Weights of a small transformer language model: vocabulary 2048, some layers without positions.
Each number is 500 + 25 x the weight over the matrix's rms, rounded and kept within 0 to 999. Layers, rows and columns count from 0. Numbers have three digits each.

# layer 11 attention key, 128x64, rms 0.439, rows 25-67, columns 0-63
457496510514511501490519510464507514461464488498472539490521466531498502490496511470469468488535490513510525495497511478522547503505482491508491475470474503516498519503516517514486558480523493
508545531490547516542491560506533514535431462486482460504511478475523504431495503489480459501467495512500500531467493509524523490472452488499504493516504472535499456486531509514476525511509517
509514470510488486516469481509488507502571593502507472501494513531499510537495462474481517505490503517542492496540525480493498499518484528514484510493458526496461513503489505519514494458487552
523504521471504485472518457505517487526599479501480505481544523473502487527471495480510484503509496506492549519530514504518505542516525511501500497489521501514511524457499483493514442490529483
483514517532526504501519495522523467472517528510522524466475528524481495478508470504472503466482507499479497489523458481495487488520500493457474476499491527498513482485482508500476521513479477
498501512517454484489508445497512525461463501484567527536477499515502475522479539477515529492541505490478463481498502508441491464558475526513540531492485514499505479547522489491524520520528494
540479478527499469468499444509491457483502546525477510493499542503497517510546490499485469488483517516509461504479476514493467522494506530490488477500513512480543516508478492515547469483432507
478500529465459478438486463514474547504453511450479502521503507487518482522495523519510531542509483484537523489514501518501494485521487492490538507499549431491471504518544532515541507490515483
538493512511480491454512512508510473514469527514508533497510527487542536513524531497480485513481503488487493477466498517493494480547521503505499502504473516508502494496468501458532512540510482
515526455552517480525500516499534482500495572519523483489490466554496481506499487516540490491509505494482481465541504444506442516483525524485476485499497515509491511491462489489499484476462460
477494507462514519500490480499487504482534512445451530493510509459464533513515527458481493496553535520504565508507512489498532527522473499472496479547496532523494496486469479525495511489514513
526518530460474498484492463489457532484539507492485519541471501530505496499501506498472551508531541505493499484485546497486499518497471508503514501507474444479517502494480507512531511477533551
468487529502514494470482564461474476500492510514468479495523525451519496518481509534439516502536519494516469464459459499523528524528467488497481451489485517514498514499478503498530544527471483
435507550495524515474536502471486501489476489473453501490499512546512489489505491471479474534479473479504496481518503481529478558489495482475506457509482465533491495475512503487461521485465469
489495556492534475519492517498468523482505549462477485489509495493484459512502495495515471524556505503502497518504465527484509496503476520477502492482495505525552491505539501518485520506461449
506494502470524463500545507499493493505501518497497487475508461509527522505502519501558503529534503495481497497521527521524500486479522489481504516482487531502534506488479477476502504522527455
492551519504476517481488498483485475543535454499479462540486530520450550518489511523468502510445524494512435504504512509535496557500492474493493519507499479521486533504498458521447500545497487
458507530466497522482496545534477533514504506438491484509514502541508517469508530505491514518464442491577487496496463528536516544511506463503501504504500530501469446530508538493497546450487529
454518528491484508513478504510498501485563489437501475505502511507455498477465485506470527475499494509542525538472466554527560476486463498514495487481515487518496482498509524537502485454484521
508483466535532478468502500561540484517532553498502483474509537437521479520498482512518468484527516496485510492511477469513503526542510510474456495484531529547492525531502493492518450512494462
489500481543518454493519497526477512520492477504483469515488455497521505499504474476497504493482480468498489493508512483539512511493528463513490511505519542497483515510480498487488523542517457
501486491491514510495525467500511502473459448516525486516498530499492499483446513500501496462448498497496456498488493481534495523490483482510509509534515492468516512542485493534489527474526515
500490541455490530492496492531505538495568488474556480542495497561513514550512500499519482507459501501512509528520525499515505528548482492517484543524491520508467493523481504510506515482536536
501506450480524494507498544439474482478510496504508497477512510496485514554495473480488484485504511539514486521451497533498556493490496485539485519461495533523531522471500495496490455549508508
492482514485516513536531488499516468499474493482524456480447512480504477502469495517488517488459525511516480492516495470517485453476508531491498528502473479498479525512497517489524489494533507
448491508459532539480507485490490518518481464485496477541496472459492506484475484469508499504499491496508569509512504495521511470496451503524521494539504455489459486494481501530510529433513547
480516553450523539465486532532496509469494477463468523473508529507464528502462514505499512487514494460512509524466454531566495531482459488495490491514546500536447488479524536479479527479525513
484475546491482528448459477504522497443551481490492540507512533556491483508496496508454527470470476498493510526501482488513511527524491488506467450521504487487483502502484510526522528482489526
559513435527443427530456465490509498524506540560535511495515449520500479510483539528563523505521517515491506524534551471441488452508532496496494525460544520500513537507503488527492450517491470
507485495465465510493485499489513475493496526539511519493509504469515515492554497491469473512527514507486513471526509480486503483491502522478510517545455492494510491505526479482492520504526554
528494545502535476502479478479556485532526435514463509466492500535535499494530507501487468484502492490493495537507525446481488546492524460476442467537500488521512505489464512508497478516494518
486478504536474503492480511526544483507519496508514522479509496508520464488547492483481497524477459501499501508539486510504490485538525512468506494509492505479435487490518487491498500509507526
528494486511495483529514508536492496506536512532494501493504468506544519496566533521494499522526518512514486493519537496470508522515500496446475510455473556509473526523501527509505498525508515
495493483525476474472528467526477483494491537503534500520495489512535499495489509498541509528485538481460486477502517506480494492531497519495514533482510527540530512509505468459485479544489447
494499530481526546534500531514502518462492531476496505493499477464467490512483483488523499518553509475497533523492496503515484488485461504495506476521515488537509492479512483482493523497490439
522472448527520500513500444509536447513513534552461544488538488541474507510476506463524455484531526504473535488538499456511475519480533450514494513524522533501511523477495499477462483516476505
495495505507517490530513501546470499484476508504471478499514479504506498467502482485526513505468515490500482514485518516500516500478467485487514516500532532510544498493515509501477507526502486
485505502502481501440485531530517521515510466479506492507491538507545461522537465532508491511464487522503480525460506529545500494523525479510515482493547482474431486506472474497525464494520543
523480504466484507516542524476465526507584509493492494491537549479523478545470510503502493523510533528479521501445525543490537517531491481498516496447488491507549513482502517502509437531524497
519502474524538508520537506501524472518482509524497492475494480542553466495490499502527497518521497538428466508491482482521490525537511492468486489493505543489478516546490465472522468501465479
516521490497529502516536519490467471523539510493470502492538448509515448518527532488523507514534478508484518505433513498511478556530491487458468487484488473545548514496488469548480518546485456
491488483511488483522505550513440546546491467502501494443520481537510505483512509482511519540496457528506511523481484521480485547540492473449519475457510517513491500491504499478515464490497511
488459503492463504488504523497449555495517516491506477475515501504477524460506536465516533534507451489520464454508488499495490530499515469460519492461469508558504497495479465527513474537480463
# layer 11 attention query, 128x64, rms 0.437, rows 26-68, columns 0-63
538506502490500531520504541527538497485502501541497496464504463449516470525499485440497470538499510490488513495483496485559530491481495534491519500497500501529493482504507504504497477493473488
496450467517474475498516484487481498535493506459485476488495510512490441515476438471480506509503518501492472523513501504518439509509473548547472506491503469492483547539470500523506500477524582
519525452485504518512493465511459494552502532514466542504513498524514541485514500519515461489484521524536530516487555533487509503505478500469478578524488495499518499513541529512519441481519486
533488529528517501501517519472493496534492486497507551528469527557475500494507530509494483530502471500488474508505474475493533558538531499514531490545510506464543480510497514477502469469456495
519505539520480519450514488501507507467518441464554517475468536469457502511513483482500515525521514462523515433512495516515472491481487464505515489502463460505513509509514465494522512511476455
480476505492481499472478502535482475466510526466506490508537534480525503495483525479491531504511569506463497481485483479498463470528510545516525468534497492492485491474503516540508504507433532
454475528477478531477500466524452520479475478512523468494477507460505473489449489559537526487549507497494520448503496453506532481494518482479508527498538456547492487505498525485488524518517499
504475490500486516492514523490460480524502496493511537480494520454542523513527498495476496503512491514479478474520512502502503553479526518516499499518525524509536454528523495473532542530470487
424475471494530472522512511532545494470458515471520470470507454520503480538531503487499507519478490537502483494499490474541464509508481512477495492485476526501498492532466521480494518457475529
533461502488472510453539485503500499506492508484471530488515491458493464534499503500474504538504481502478499550514506513483508512450452499508517489526519517487524493497506513492466487508553500
480470501487484528470476480499510577462503500513499464536484510473481486506488493499502480489499522476518496526482522515495517542459481549495529496506494473471485521480470458540523517499533498
505468501530545484487509552469461523491539544498504535501528497491531504451536507535497494438538490505507486475475515503488470553539482510484508492474519495516532501548495507459501495551506486
504490514483478496519510460447509478510483485549502503513512478522498497478502518526532456505484537507491439511470463525461520546522527476464472479481481488517484512506455528501444518440474474
527490565520503509473488493506486521456497542464505470502520461519483473505507522521543490519563550495509490489463456487529538472541501466504484469537509479518525508513513493471496469488463454
484505521502466520512488478479499539527485544504522464503507453520544536517492502480501528507493512556494511479491488523527561482467473479457494523515515548522513510509471510499512502522513484
539519494471511479470560473504479505499470506549505517515491476465484492501478530534457518500480539478552460492474477475492536550552453484489501486529480531532479487495521438529469468523517495
510492440507516501492495473483510472499481462475525480506517479488580553493531483511527531501505521565521502498511478478523483488483487481488451488483503538543514476496513562493480537520485513
505501456506533498468474507539476484506522504479529490507545501513437498510490480486484545510490499525506539519507462482482499502479470509481521548484482466492501493506530527505506471515497532
508493500511493492500542554555507528519519529463481502444513506502534470526499487521507520527512478488454498488457520469530495497550520515502497568557499500496504515505530535480487446499457520
567457496522498488511542484513507550519503522497454497499455554513523476467520410514474512502497524495547497498472492516507501494514519497484492529506519526476499494500449495485481516527501478
531522532477521516521530505501525516466520467519509497510513511483514560490491497489521533456485483504497520446499554530533482467500501478521510459525441499473489483483492491575487466499454487
539520473483496493526517494517501502512487468510537518504481463499491556518501488483490518538475530488530493492511479506533474493477470490517457489547495520477528449518549508488515484531542555
500542475536460458508515510513437463454527543438492458501533551467433510502487497475473516527476502470479496503470436523490505504505440483493528492464494473474486501529484499486552513554530540
495516494503532500553511528497507467516548523485521445504498519522499523518449499529459450532445447549453522470489511500467459490515498514520510533539482450480474553520477507508541507474508466
504464505487482474508517495516500514533493490566482503504520485531504482523503469471505504459516468521480523524534513540474487465455496511495512515506512477469466467473485544495466492477518551
474567445477524529493479475488491521464464501522534507521510484463484506467467517505510538546469430515486513520490476510537537535504480486470519519553518513544521487492505510505483493551474476
511494491500507499488453516461460520508488476541498568508506528533473537470472533498522471478504517439497500506519520512504512562515538510485495486528489510472504496518518493504510439478473537
470493486506533509505485530556471505485478499502515496520478455502474475501482512509521536468516487477521540436542525461522523458495474502480502502456519495567493500534511486462503493506560536
486499534490472501515475510503496481521511508516507541496465474480522495481513524493475474495524456480448477518532523461497482505491484504542493517515458489486470533489491510500508521504550511
575489435490520535512480526508525543498548489534494545506511513535533511464501552457498434499432542507511539513494511495488500539479533497461509484506502498462474539531488481461468472457534461
502518462528460509490478470494539433562500488510473559481445513532502505466500502496483447509508490491526504497537506488479487503545537490522455494514521529525511513530503526506490493493519454
500506516530442520533487526457539520544490507523488503548469479498519471494492504505453484567513516457517498519460508489493471501532507520490507524510531529528527570495528509498489505534568516
501484559499464502500527502514486512530499488532538485485497472481514489526486519517529508507495522464485434474479472506472535506513504521476487521520483513549513469485512498495488508505456504
467524517455556494482500542522530480446461533481525497486499435470454477544522471496522542489515456496489495541516478495534539487508476466505477495507523494535525465506471508417521489525512507
541484447534536483542524521492523502550537513531457537523535516519501541517512487548507480479487504519505487569490512461506472491545500510518505490508499490562516475538492482512442498472492516
528495534486474496511510520507541519514514507524485482530494492484479484503486488476526519495471521485500458535494481511498516456498496519517503470501542522530530496507471517500491495548485505
473532431517451513483506527553509493525492482489501487456458514493493531500475510484494505457488509487479498462474479496528529482482508521497482501475547546473489481499506520540504514526490530
509521494513502532529496486460477513539560515471455481513541485481455561515501506564516473469509535489517474497431519553469489541514509494535483514478522469511579497515554475532539462514523480
525477497536553523488512490531537477517498490491485462432491507518509496493548538464490491509466504494498456468478477486481463518514527489497519500529486561498484548489502493491535480513485483
525510510475477487516525470530499487509518529477506478499509455501498517509515502494498506464491514464469496486435451492473500527493489503487479509456472526543536483512529477524536486540485509
507514469515501495523526497500493512539508476466512497507467472466503501476490516521515492470477498522498492509490484519449490498477537529504525530504472517506526555546502503496502456533526480
492486505501450501542515496456481511516506484492514520542492480476541469470504523530516492502497483514506464477495473494509517513487519525443485521492500530525531526516497472499510496549507463
454486518545470485527465522506513530517502474517478534480513505475481496477478498532515501573501501514502520475477544510483518555451561503465479503495500484524439492497529520538491524496519509
# layer 11 attention value, 128x64, rms 0.515, rows 0-63, columns 0-63
513471500508515493460508504471503512473522505515523508454494465469524465512536503519497482518487517531496511521465549472503512420476504482490536465437480522485454493454490529464497526472559455
491523493489433501481508553492517498479503549493501485509546481504502530538505525497532510468517455462526471533529492508480517515510512515451560489523552502468534484529534468523514513469539488
520476500495517511505447516479532496481496472538507461503486489500517495495512473492511495526542479539487438457491487529443467500503499487471521467492538543490482505516487482525495504484548471
535538541484493502491472475499498496519492507472519509457449550525450498496483530522494494481512521485532548487498506538538463521516534534489497474471521471552474526491511464490514517482515533
464499497486464525515516493484464516505516460506509500492498504513458517481498480503438475533510549477520517442525469506492510490465531534508480522503481476524488519503516491494479482539475495
521521516462485494506509485510518506511492487491490513473456469511465478477554483505514503502527494520499452462545488503442506538527466503526496499494537533515486542480500508504525524512513476
478524504483493448452513457459440495475494507488446524467485470485509466493533493510500511548462493484508495531466506486525516456456504526522503509533498483511524491506434504466522514465478543
477505472517521483496501483472544502475476505461466543500493545532507488539500549490478486565523535505520452488520515509533506450493500484546509545507520481511484491493486471479459478483502534
530574463497532489494520468458536506451525540478476531463454504513454494495477509548507511485470479488484479537524494537530556489534572444474522518524497480490531514534546497460492519542450555
525493497457484499505477495514469453487472506526469502463492517444556533476480500530476522481512486479528525496497510519480486517459499473486467512525516507514526502523501494496503502445463503
516467469500492562462519523541530492520528542487462464511489470525536513443489458503492559582495505488507532479507477541464498464472493468518488518503461440513540497452472473521534508474451447
567532503535507515546472503544502526550508509505485489555455468532473508507536500498523498523519491501499537493517534494516485473496533536500498462454509484497501469475481512461493529517512469
551543448522514496514463505489551534499510519436509474473448500487476514503526467515525483491506503473514473487478533551484514508468507497502479492505487492507454545457497501484518507515521506
548484481461494499576508466490507517505490483523518528477503500475479495451483528492521485539519524481532437508511499546498507510503514501483503513505502521485486552541461507557513477529496505
488517522469487505526526467485458496482510534477503512505509467497482484532518537466478450485459481493486549481470494459520509501528484529536557484456519524473419525451519530484473518523528460
491494515488487551483498523494499475474503512534479464483466491517493476541534501513503499485497477512525484508440487466450500481488519472551512493488474548509495515526514567525472509535535480
523541494569522473506522467524536541485512501526503537498511487477518514494508502510507512452519480510486496514513495556488512520537539458493525495473486465481507500504498487510473563461509516
472529495544526516489529501542491500517488530490466497481446478452498537473528477478499565488477513479523520448479479554492516551507492464562485508486488474485503567450502504498498523455517493
476523486472436493491505506520498517499519493513471469500478461557480509509538532455477511488481490485499516462530518506475522521481504527488527522513478470493480523478486464478508456540475504
537512479512517512516507502494509498474524461506507459456481503490523485492518475535503517477494458513442537509516487498493479522475456522500498468473484500505506480484513513494551500524494495
466487500527512525535546531497476532497496505465473494556498498537488504540512494455481466478511458447518460529507515507477479494485470476505510521465507508528469513505495509531512467533468538
460464493490530523500553507529493507501433521501502510475502545465476493524516486454540496483444518500490471488524420481531494482474489538485478523443500492456496482525510514443492489479563528
536498480527538468495507447477516519489502470521495524482508503501483490531538537470459517489519466517501506480557534499527494486507496469529501535495521483506491507443500519485503488504517505
499462517419438514496502481530529487498512537475474508512534509525491515507497518452516514514463436552525483466515495503524520532515521563517505485549509498462533486491530469470512499512487484
504466419502533482451536530518490531503452492499497521544508468518550554502472462474501522508522452505500505492519512532513500472493502533507519512480458492481495517488493483492520493505514497
515508539492529437477510485546529513477527481514510521443447437506501496511526486519505513466501542543529481491502504445491553492455508475461472557521492494547516514492536466469512478508528503
552521518450512444504489453505512482515485479482520487521532516542500465467509478515490462478515509542547563478479455555555484549504540525539491525521472541467522491517497523493498508528528479
502492532506471537511526473517540495510504496485464516479445503523470524492454477521453501458520492489512474502489429492468496496491538508522507539522463499556526522476528508511525472523470524
515467488532467538486459480478495526476528481502504474513501488477518511487458467518471517523477489495488537471497486494516502488450546490452500476528473484504535504458561490508497467520495481
457509479467485547485496479452517477510512520494467497493433503511499482492457512497506492566489526482504496503493474494487484466516509483520497530514518518506502535500484519502495501521482498
518457505497463521490474471499531471496496462507480515489488537496499481528503540534517515498486473552502519511489537492526494521486488493525484467484426518492541506538491550465498491496489500
477490484496433521511462510454539515514480511484515471469506521482501471542536512524525509522480515490547502517539478468494520523474505517515513507538460479483545479507543498500515485528485510
509506497534521480540490542481525493489541449485490503534444499473532512527491498518456544505570461512528479553504501491560512525518503504491518526465532513463542499494542485472473524457520473
516573522513508515517520506517558516512532484450533504524548471544539466471532497487475493495488547515466510520506498511467495488530491496515508467456503476492467441491476501478472490502497503
506526512513537496516522478483538507530498446495485495522476448556549510482543455533519508504516460497503527507535501525482513495517471560493461455427493494505522476465490481471523477521490522
471444507522537503505496502477480502519493512497493541500510458512476481524528502505544494512489507524501470506537529479496513516519483459504487502504480479490537502497518523518498505529475522
511559508516518536517522488524465551487478518461489500507506442491506495487527540451509506492473482481520538509555497526524484513486490487457503448474521509497506513518482525528498494515508486
506486535507474491559513484558537499505592507513493510502484514434481535542469544523523507506488495498518517528507542428521521495492513506493476494503474459522494484502509478476514561505455481
447482531503474555534494489475540492525487523521512531453492516454522531504523541513489507510475501527525514474542520511459533503548485459514506477453524501483511477466550467496474512482491475
477437498500518524457505529457502458518507503494516502470497471489531516483485433494484509519459491517500462469451520492446526480516495492550501476485503491485514481467545497485541493463495501
507468492523508514497438560524505495486498487472505482499487559505509523520526505508497482483527492545513454507467555509508508497477508496502454483519489510484500459508512520484458504475520505
481496512506527514545566527505487487472493443516499487452517472518513499521523499514454499487512526451546511468534486487448517485480518490515488478473475490526507513509494528538488452532477517
491465490555527480463499507507493497535508452567483487528457509481477544488463509465483558524555465519494475508483482498537478456523481522495476528499495515483501504460452486530513500467571478
477530507512472523486475424479540523519454536471508497492537517451506508513493499484484449453440450502502540492476475521477509508480510499495503502497465516516514487514481500509491519489483478
466482501482488560506500512496481489525530478536484518506468516496454544514534527519523538517486493520446533547476521528524508446509489539478468485458432486467524523473470558445461462519481529
504459522477470568456513483510517461479508520532460489473484547569531474435483518529487498498510521520457523499513477537504456477486489468484484511462526514527534485504507506500495464475506482
502527525489498507486509487509480510520505483506480502535453499525518489485491512513476525525504455555506544516503513500496477501531453493546493466482465532523495460527494477500515513527450490
505501502475509530502489495480568458521476550507491493502521512475463495518484487515546554512460511493508505475469499508525500521520542538540511425497485511478521541482536512452509486519523510
447517485494464470470474526470490513496501521504524518503551444492495476497517482464495503520464575500461470476475484505450526514535534489502571511557481460438482522472507483498463506484490527
492510479484505476512575498486539476482520489502493486456467546557496498496488511542522475467524488455545509512532475539532539519550532532522484522465490490481503514521522494505512520532501526
514504492526520492507489486502487482476510470502527497503533508518523473527525507485495506473484512493452535500479489505530498566488466519489505526468504433484542528543491516470449472421483502
442510521493515484440482473500571533481509496459508508507498498545506509502511453504488468501522522559502490466486456539499509507475495516470466547504478502538500533476525434493460505495529488
470527485501478550507503484470470566538509498526528548486480489496462517524518504475482473476489499554478486490513482497493464471481519525488535520501494519465496487512504508412462460537535528
452506488466505485550448534523489488486484480550494469497503501477522527537529518480500560485489510506505532481470522478486500571482466515490474508529454477488448555481506462491460474539475543
435524497512496429470439506496492507509472502485493480532481510489532513463527505503519497521496540514503536476517538524542540557523464516491463495517497496476470493472523437495487536486489497
418513476495531521506499538504425518526485503521497517473454524504489557524506498508514461478511479532496531481516491527480475497519514511475485514517492503455522490525482500462459548499474542
513511508443515511542456494488464514505494490545524500519490493496511462497496500501517525532484482507481557562527485460528487513516503504410491522489520496493530508523515485504481522542451503
487507517512494499465497479467474462513477530548450502509497481543532504487495518532499489463528526471486538532477499488518451477494489536536506493495492505527480482483502525486511465499509545
441529536493498460464488479472478514498464450500502517518502463457515517540537467501492541536479457502533497481492498488476561480493525522470483484493530508523549499507495456495469507474509509
563516491518562494563486466500468515492468516507472506483432484491522471497502473487504528523493494496529489469508484487518473545474518512559501488512551472522514498516543493480529503505471543
530527512481510468536494515522500525497471495480503533497473548484541519478510515535488515495527500532499481544513537513511499470488471501490499495495533527519472432491517443453515476497482547
469518519492537473528512469491520514456528469506523488476483454457573495519500477509549470492470506513488498488469512476464527513492513536491490431491519520503489506513533503495502514513497525
468500503505524479514546515540502510503503504470519492488530537461472512477484504526505450481494578469465548485494505525530480489459479494474525491494464537499482540474466516470535472489489495
482480503525528473489522510527450491474500529513446503541495486521489536550514507507556504482498449495497499494519532469525512505494438497516451497523505504518509488506538490513505490534500520
# layer 11 attention output (transposed), 128x64, rms 0.318, rows 0-63, columns 0-63
503503513557460501542513531513548493531547520516489499495525520535502505537508523525501528480478487429487486473493476530479575532493550478468499526514508488508526510569506500486477499558467487
509512519507513452534490462521514526539489484454472513471461517450505517457516468485460479482473554491498502494470504528540483496494443470505465508464486515511561459484490503508522453501498538
483515477520462465491537540508536503495488517513487529527476489524557524506515521476487521477483505467501545535478498536478497475510516454537532529479475505549544507525498456510517477536510478
468497500497505526503562514518496500476509487514517534531538514474443506535529451499503459552496469505481492506482532473485489533506507499472495475515462506555529526485530469472468498509467457
501464450500508512519488479523475476497503542500473503515483472511498455489494499543520504534506470530490502544490461497431495519502502517511471491512478506502474505452535534515475510467533492
484545467515494497489506554472525483508496551509497506532474481507499523494478439488525518529519496489498531551471500542521494527475480481497521475497502536535514495490491486475484462482497499
512450524493477573524474493498486471501564481502521474517532519479528480469464510528532495445511514480469462489449511528485540582476491494478468478461559476504501503503518526504481470496483459
533466483462471477487524494512468506538525534482521480474490441505510515449517484494546510499449528496447471470498484456484484522493506506491532483469504436536504523540512498508497497480492476
514530494528549561519499482540464480548476543486517460500503521450504523487492462511531461495526484482496495435458527462489531492505509490495514462473493433536499434497523432454511496394491520
493503531496548515516515508530502505495492461505492501560513555552521495487480492513494498471463477530481529493475495510509460497523517501487497484459510518496495514487523549507521522496515491
466471506501538481550485483471551494504451453510452469488471484541515532548494455515500502440508546545517488557477494500457542521493490548534471465491489428504499513482510579474511534514481521
509507512494511491505500506505511508539454531532503490506543474501508455559534493516517503478475514497492475552513505496493551474468460493451511510526465515513503494494549474480504523550539490
475543518493512502514513514518526498520495535538497503478501485474520463535480443473504485480506478550471474536448504501513490519523528508488490502501446489506506511549496451475482483487497519
481485513502472504468490502480461499498490593473509485530497474482558506548490471525490467519504472506483535516484534498471476460519506483531534458459493511505523510500481496506490442508537509
509486444556460489505512493498515502490507537529507503482517493488439490537502489529502539518494505463499496472558483564535505538464555499432487559507505514513469479520486465480476500510497509
550490477519510438551506539504558504491504495502522508517507522454516518523481521522461519488554501445480517520497474531515472474503529470506490481535505474466468521524543501490509489490492488
508551528499517502454527509505503519551469542487482493526468530496507479469562458487500507513510493494513476465493570451493537453504520494487478506481492493505490478497539486451527489512480525
470517505453520469508542516459530496531474513556472507504477536499505492487462428537484524509555461518489471519467564517508496508484542555481460494521500467510448505469482501466514516526460546
467497484520476505491450470505516495506496531483483488507482489483486473470479464511504466505520505535484456553528461569491498521476486532500503472490473502533508475468529520545509509479516501
462527509549501552490466518521550470498493468519512504509513505522503525513499525448492497493504455493529511513487478502544512513513504496460496552505492505487493509473502484487510501496500507
535467477473482458499460456452487505489501484498531486482489461458489467434502443486487481535516586523501493533503492491485465474549555486483520506535514455453499506481500483493501493503520529
509514511471478502514463480466501477508533523526509469465495471512504523466509528521523546542523463506426468442500477490540484511525485453512500535525509486528474500475470512520548462559420506
527514500507468506487516498524508502516510521459513490495492512516490506454505453510553513502468467508525496518524484478525540482519518524436523516504511505528469483527495471498502511502499486
483506502515488520519480503480490467463477499454462515429494520509492564493491480523529513475506529525479509517556507536501438523463419495513492478452517498549517486479516489507537515511495508
461517511525479465500490488484464502517509513501487451477494531502550496515543435474523517487525514524517456496497479497497491524499505482526429537500499466529504516481465531536504537542533495
492534500495548559531498551515493491497542590524472506477473545508465492472490490511546487495514460443484506497468478520526544504493485532546567473511472479494520489509507564510507501497519457
506516479515461493505495528519462495439502565519524555503514536489503521579492512487490513498527484521530517479522503426565487497449492526492480516462483539528438487522532523503487542516523470
503513445507544516526484519522493513468503528490520467491485492493513502494519462484550470547510492519489534534473522493484452484482506557546507472538496477451480488447543502471525504456486476
494486504518500523529496498558523455475481455504459528490483527523520500531514540509524479481483429527513518542506484499451483506500496540536477521510462472475493440476496498514484519495532511
490471491503495454530513507513485500514503487502547482520506459501497533550448504509526504501505511525469513504501475543472489509482505516526498458497507466495470481481492485480478487450488478
508496537522482497463474547522539445491497463478502523530537524510518538514480509509506517504479458480497486512513511464505451485459478478504528475515539501486501518496570483529491537514484503
499503519489480503527463497544539455512488483450470514485503469464500519488463540469516472502453494524449509532472454497534467480482455492508458446480486511474473483493504524513467476482476519
516495530504497454521527549537492509507460556548489522462522504560528536408475489478511462498473504438519521496471545476502511475477478499450496554489534477486508496454525452488488521543524511
493531493481496486482466520462534508524484512500523480474437444523459470520537547461508459516518546503511469465549522452506551547473516509439527519478461529485530516512529499479511513482478512
481544487514478523507422550487501480516484533529510491539456511530525462514500495448544494533494540523511468516508500490500522500480456504434495514498496491504513525436507478476504527510530489
515507491480492510473482474484489474498510502488453477498493517469484508472482512514524538509468531473528495525481477488494529473491491474502541459518548491481498484512464485471481500495520544
503489541483475503483496498471514443535476502519499518519477497462471492519509455552491482488500512496509498523513504490496534559481530487468516514509496502524536475450510480522503475545541551
495484534496578549494504515521494487528451511470480525449544477534421482480497473534512480481463487500488513496519532529480523425512449501503511473508527488448507518503562513449513523520499486
499525481498514497506539505501522483570461496474463516525468512553491525484477513517523528556432514487458533495552494518480494456489512497470501455480494507509498505482495483468505524504465550
469499469492503494542510518485510497499543455504472472458486552532543522504481550494528539510529530501504507506486512542471485506503524501484476509489501487473523519506451503476501552477440515
549509545481526491497538526504524507481508474522482525466528511522538503455500545494475507480507494512473486515500479453474461509516491470500520495505516496495539547547537473521521519522512516
521481439498494492517443522529515471521509536487503506544454487507487473470505503543506480548516488498503492521468479496478500474511554509469509494520483509461516553463515544503530522481535505
498469513495473467486551516503487550490510513515540494472521512548582507473499475514489496490520467500537505525522523520482548477510467546537474529553564490523499530481479474524502492566491464
523513515508508525486495477529491471515486476488504516530483505478506470531509499502531539490458532539467510497550504494523483496495535504527450509494475537470453479510543485528513508486438512
513511540553525510527447459450543510480464472503540450512501516528531470528442520527482483509478458480487432513514481484470518494489473513492497487557554463502474539468518426499519512498516523
508495504522507487526480495492525528483521450501499502560483514539506578532512522494476535525501497506499517492535477468472480521503483519508560481510494449523502476473531537501541491488481497
474468484510497524472522544470509467508471461502547515517543514522493514516504483484497486497519548465527539508556497488495498520477521492492490462509534477528490537457556503503462551504512485
455535479480489483547475514505503488507461497483489497478507517468504520562479498522501505489480473471483499478487554525518456466486466516472476505528481494527469506524476425463527518490456498
469524474497465479478502460490511521496508517480465455484456489480495469490501557490497490498501505493489458481475504545482523529460527524530463493458484528515498456544455505496487481446474519
506519477529492494518465525532460515518513573493516523518504507484489541491490448483484497570566499551493476451488509477506477457509468489468467474484506466510486521462512515463510496463484502
508486560496493487464457480499538510470500485528455491540480506496465500464507545491499540496486486469520432482482536453544482497498504498457532556480467505492481495461509504553527501492474515
498538484507507500517512520494475493461507557541454531483424502511474498484509470468529541504484534494486485501502471469481502549493485530579489514510475447544485504510528506502501492489501473
487532508515473487517484451512490503552529550467534455472502490491525454494507563506547524513481479473455487503536469499503497521499519491518517482511464527520460449438527440513506495523511486
455527502492504505465490495500522501448448504513468489517502506509467448451452512495467457490490455497484464498520468558520463468538519528488490491506500511521453548510495498509508514511551489
467518516474486537447548518488463491499487507555445552520515515520488475472462495469475507507487502543493483483523472516478513531468467518490461497478529499559494497531478516524452511495514519
509526515533524490487528455519461502535508492514525489536538508516506475469487540515501556515498515526469460488489449495481506489505524473532468467504519520536475503434521467475530536521535505
506505548537508531507493481495484476445433478509506478555534492514456525526475545500504451493482497463508519490524465511502540472531472468503498485490501511509476468465484494492471481505547473
487508477492486498518471488517489578492554489494519455540525541464508445525521521463484519501457524506506495470504478508512495506491497537434503505529531484495459497501520514486507495479517459
538481502486506520532507526488485438507492476511503538532438538511527466443476504521546471492506497456468484518487512532483513520482463470523434506483501513498511517469478497535476502509499478
467486501440499552501529534509486480509498519521486478504556514473503506493521509494555508477509487481478539521457530505512462474515526491429525501471465471517457489460501494465507497514520475
488523513488529569496522511462484510517501494499552489478527494550524491465520508435510433511467503478461528454514493459514474522521505490474535481466494486528527529511498501493497511525524485
470530523512508544500484573497489464516516516513504541509470522511469477528502555468520509498520478482475505466495504557491471476492512478484494539470473495467502513490478480472525493487521487
474508497528489516488465460482470496514521515524532538502524445516468481542488490504454514524457461510495484463462508475506503499490554560545527537540484504493502487523473503504523533527496507
526489479471530523488486477482487503508501472513491514475505552465480481458495461503477558474494526495523493500515462509544472483525464491497518504532547438505483510501477511503511505484565523